config = dict(
    n_layer=10,
    d_model=64,
    n_head=1,
    n_kv_head=1,
    head_dim=64,
    d_mlp=128,
    vocab_size=2048,
    activation='swiglu',
    norm='rmsnorm',
    norm_place='pre',
    norm_eps=1e-06,
    positions='rope',
    rope_base=100000.0,
    rope_fraction=1.0,
    qk_norm=False,
    attn_scale=0.125,
    bias='none',
    tie_embeddings=False,
    parallel_block=False,
    init='normal',
    init_std_qkv=0.0679,
    init_std_o=0.0152,
    init_std_up=0.0679,
    init_std_down=0.0107,
    optimizer='adamw',
    lr=0.00411,
    lr_mult_qkv=0.4,
    lr_mult_o=0.991,
    lr_mult_up=0.703,
    beta1=0.95,
    beta2=0.95,
    lr_head=0.00445,
    grad_clip=1.0,
    warmup_steps=322,
    schedule='wsd',
    decay_fraction=0.3,
    decay_shape='linear',
    final_lr_fraction=0.1,
    batch_tokens=[8192, 16384, 24576],
    seq_len=512,
    doc_mask=True,
    train_tokens=102700000,
    steps=7084,
    dataset='wikipedia_en',
)
Each number is 500 + 50 x the weight over its row's rms, rounded and kept within 0 to 999. Layers, rows and columns count from 0. Numbers have three digits each. The size before them is the row's rms in percent of the matrix's.

# layer 5 MLP gate, 128x64, rms 0.234, rows 0-127, columns 0-31
093:566544489430489456557342438490440464492469473556491464462471477500399442486608448488485419463554
090:539518492490500485559569395481448534503432578487519457542391489536461476535535511397527474531458
101:464473499504351520554480471361454514560424489485521461523418441528530375520604480483500456508486
087:485574530522379555551511537456484437475449542520503465477477570424462480457514537472432401528457
105:535534504539478568473629486509449540482497523414452471461472578584478573503548452413390566517499
095:459433578538433561571612551524486553379474562516513473505482541552474376417503434445483489505455
107:479478441466466525482571544524487571515570468447517468466515424483381471519552496457497477509531
109:498542583467562502534522459542494496521570574535611511509413420519575431549501503434508517594523
086:497547508452516611483468514549524567457512581555556489491446474537498436508640548555493533470516
104:519540417458417479462436424476507501455518529541502469565529472570523430561492498351566502537503
095:562582491530520521499495443506631524499523460469527503527574567546532531544523431444555483515530
112:506582454428459618510503551472443569465494512442471523542491455439563480506537532409539483377455
099:508517509344508555518489510509528541399450552495543483541431451580456532515520514472582518460507
095:608521442507411488545513565504553500483538442454440570565517514545489443595460502559579557555473
089:507475504539453487478553495520347524560516430495474555409559531456519488505479537550475474471537
096:521458514478557462526488607542561547510586476500477442468563484496365396471476435521482493502486
091:564493549468526486531443482617458528436519471512472457502584543490519587539504432437558559556561
100:468492507443526505567485517578571507512587539546464546531565473541417449462415588427569436482524
115:412492460473434560569548489479476610502411523482523559502449590529525486464520362519462472458520
097:557520471549443619464518483570515547453453640533529501538517443450552539529409453440438544417515
098:484537399580487509391553493431467493532462464449521553579606502502397531660455525425488479474457
093:452537582461472502497373476479491513495505610516389444547534452527541545526473501450569504486496
118:541478498467518522460480455492433539487498557457481403529534437523509496506501391548492573440364
089:484514519487459606475502577509480529590552528523420522553535571396493514537427473537560409482503
110:518521527474586493498517545482495569477497618364491480508507414538492497470455435456528455510466
093:600481456546433468448493489535470513590519439561509520481512442493550447486461523455481529459448
103:475475448413559506544526433559519484497509559541487497431524462558503531524479516572502502446472
099:496509520492468463471512458487596498455419585476514481469371455456441532486485507485558486488451
095:581428578497421497459471432614451527506492515522542533475480401580484536496475537432432476428524
103:587486403495493565457533462509483531447578544422478391476551473512497484628454490475512540555526
103:517549450540542503537534461536457462549567533536380516625604485478535515525374498455523521547511
091:416547501477489531527531425425480495505437475413398515553512452454450457548398534543449538503538
099:603517513507479488465471478454481587483474533495416521473566486470540478575498520535578552538470
104:534569515526511507458455508532448437594523521469385419621493466515540486467461584472484565542458
105:606467601468533512560459371440617530500451451500481553512583444562501487533509463500489468491518
099:531477478488548512530461515439499490481515547461468345567504518545444402505466407558510532481376
101:499495549511528540583480543493554567542589543523499451478549445542502503497543487494519527496444
109:590500532447509509465497487488478519460467464486522512432444435466484492614478379507517578515471
093:563444504532503429572434478483502570472476467535438437470527440498451425487539501483465547434449
096:545590559518461524470513507522459481472492535592499523550561486496480495523343544458485433482574
115:613570566428481477468510576429550570513518413499424512495475535562477452553493489494568573504533
100:512506527489373520495498488491551530535470500488454486602470579559417456576471496546542565424412
097:557501513466537544525523430412444496512513489554486398508448527601378530509508457486399509500508
103:540532442516450547475547502460460617495511611508426432423532434482475520455561507485482483534420
113:563513484478534457400437494488466558521506563458355487420590460470503453529467441472552512509409
108:486543526453458483490531507520432568502511520513513562457541499576602504475513449444537492493454
099:514558396450484426523477468521559581596474519530453481495478493478455468476436522492478482440514
095:578558542538513422496526564496549598475532511449454445505492468401495600523565527493424479523568
103:514510518461423417539485507564570511548561574433460400580518537453557514534458527592545487589450
097:482550502468464483565415607495398494466436664443513566455499491473472481532461427474499525439576
096:515524534418568410492554438481440522539548562386529495461497460507418468467515490460390441416526
099:553419437535523496567500517454419523463517466400494397597467510497501467484474450482611558471452
102:563444493496493489523473463373439535510521480517578496580538438571517474526464439477550526487371
099:585543595460557452433483439465517561591462458444464523477601528566474462496509448484470548578441
097:464490481471493560515443483480580541525421455528374520486508509517451526406448543365556536475509
094:485455516451538483517592534488542529508423549490537528361506444508498497460497479425557527545530
086:492509476520493438614498418530503525413508459541560500462535440531452547505530460463632545518457
107:510480455467434530583490491499484533407577463553439439541541498540568470613496480435517497500593
101:483557508400492468623510410521419526498553534532500446610444438528465389521546507535585508541414
096:455526476515480499563531473550472468488587456543482442661506480559469490579448500530538509464487
099:501429473447529444487424504500528532649444525472537518541529562400510478467448456466507561553490
098:541528534473417482596510484437519461446513485478436389410546435507471509519453524470490446505444
102:518641473497514513519458574450436432540489572474448459527434541501476497494408409458466615534419
094:474393592479565417493533516568494455506474489465463440455530524570519514489467505523443497467501
097:564492501440458547529455547516543486478478509425507480493454477489468483519464419493575496491475
098:492497449377464454520523519427568515461533500453373501516461421575512495490566539568455422506613
107:530526483431496441616485505432497496448380496478497507530497459562433471469457475459615589392505
092:443422450509503519443573413483570542566384485562499513428536485548477554590483490457548485549505
101:432531428472540459610492522467530511479490565473591422476541473423490475515538474440474541552500
109:459514572542452452576445522391582480498496515508480428472490523537427507546399435403489478533519
091:420504500431457559431479534480537571539545489423514500490498533566496501578552539528524410480547
100:507578480564384516436473461472536550457563424405424482538529526526551522451510490502510467525415
098:548538438603504545524518481558564484507495521459530433419542483514547410427501515435561545522541
100:408505531449552495566598520454467540506485562420484386474526530479546415458542530461497551546479
091:400556496497553436489502484416624507502493527479479447478534519562498545470477496435533503480451
087:507625637491532502460536440515466474513509552483482458460450578531471563607512543488503545530583
099:490582447491527524402550503493489434554523581530416548558487371459473510452535482494596477530397
101:538488496440558453499539527493408438601519389519462525605502438540446535541455436525493559511569
095:475399578543517460563389540422537473557481544459488479536408501596491515630548477465444500534554
096:495602469460499521534463478486516438485510530451489430552468543474474526569442491498535531328427
090:468492486381520495442547586508527514565510425550530470525525480530546484582511477453519564409421
112:487546645499574478535475466451563532536447461466500506496525430614480413508455441455553536420597
092:513514402472394534547501512523478466573491434399450473497448520523477489530431454491451484518569
103:413580490507542512500520428544575524426548559474453488548548467619388510532491447438497558528528
100:539533523386566458519535474543563451507549576420540466477475538499438506421544411572466583447497
107:480605503514566582464411547546538453433460581506442473533497530475489521532505488507525581427563
111:499558545469492596476535446502535555467495494455443451541498507509478455398563466527544502476441
102:445501437512471527498534569492491548529431465416483445467488429539452528466601483494446500495433
095:455486527546503547463509362444531585451558624491416504550542536502557517561541467414540511551502
095:545496554569425499546559444494499513527463497531399476553456450522431398535572465478520629474470
100:477521475527532500452478531434489534544394552493563514405472482528516500471471490514461397450567
116:436563470494496644453560521589565607424500555432489477446512504583422552516510483435504505491513
108:489518529464534469512489484433490445555356547452483493444482385590554554428436461405536500487421
105:502547516515499572482486532490437559585431619393525425570476486553486492537544469453420590444474
099:517470434489554624422522533517542467523464615442507490503546495485528517512529407523452476498502
100:557542499491485606434576526574511552540482484547441549492475470499481495513471473420497526492437
119:551529481496515578554563524525521588504593596412439466454537482521574525467493457427400574548518
111:566512481507454546441455495521487585530524564460568397461636528476468511465408452513484472552500
100:555518577440529589492568454448476454478466518497587526399450467493503549567470411536502482419486
094:556515523553535570465550464447431472521590466565463524438568517534572387495413429475487503471448
100:498449495432606516550504545536501527555508560471301535454531438496482504513444475508534473510523
097:445469567421458560489407441467576503568540427484451438509415528510506413468467508472503576557593
107:515531466498494470477543390529488474442464482480461475523491532518530424510484480414416520473483
104:539535506460468577509540567453446506505555635432559426464441495487548509549527471386463524525465
092:558493533496487513482436506460552508497555481527506427561467416409520464529585477443550539509463
098:558538529543551539529473474546553540589460544545445457541509440460516563464546489430421503476531
095:566526528495511506597538579388551576509419520477518485544582417463514507479529450502505591442577
097:498573533543463535527494553552510552454543450430442516480537441430520528486500538536482556507551
096:476460570430507522558482482421503522504425549518475522487483596516481491518473545460529455466565
097:444536526473499470448535504481454539555554464510541444540476434585531354579437457483573518561486
099:571578531455555498484438517500575483493573502489453470449518476476372556523464454447560453509544
103:561536445539492433486461474607548538473498473453485384524502553527445525585506486525479681471517
094:492508432561486655397467430560524536534482444435500555512476503454500497471434465470460515572537
110:497438564502563458547502439442523585467433483530423548463505541645481517500523499498463480518452
108:476482498480525416477498514463542550503478530546528520460527517442532470477488492529490598456482
111:592510501525449494521556426497560574623474518384516491536521539555416486602488521533522499550529
088:575524527588498469461427347398482468521461550457473546514433398568452537543460471508460526510467
096:459532562510524526528553467541545498477563545463476526397450577497450461512493481477634478568488
113:522485489428438562508489530388486418382426535483503537504434499499467510470499445455440462511485
093:471510513562454522491539473457514505484427502495585541535473440586453608508556510443426563424598
099:432454512541449493448566554503482516602553526461478531520597480524446428581502546426456540590511
088:417450505468554545548532562493413470445519490361476512468623487528445553486524486575433566544527
090:437512501511453506478542449425539484592519512510478433440451507388483549426642501512502509459530
098:594478515494481476468552510553454560462478480455525505479573478434406433444537396554510529386578
103:640577433529438531520455589470491483428571536497495527555545481559533493494507465525520422490588
102:581609512481426482545454524447469502552412494402403479453553467448481439463485451472500544504516
100:505577549476529450466580492533480625483507489433488505486572586508587579506471536467565503523560
105:406564499455535501572531510469514527551528475506475479500591504447517508465500494339530492520525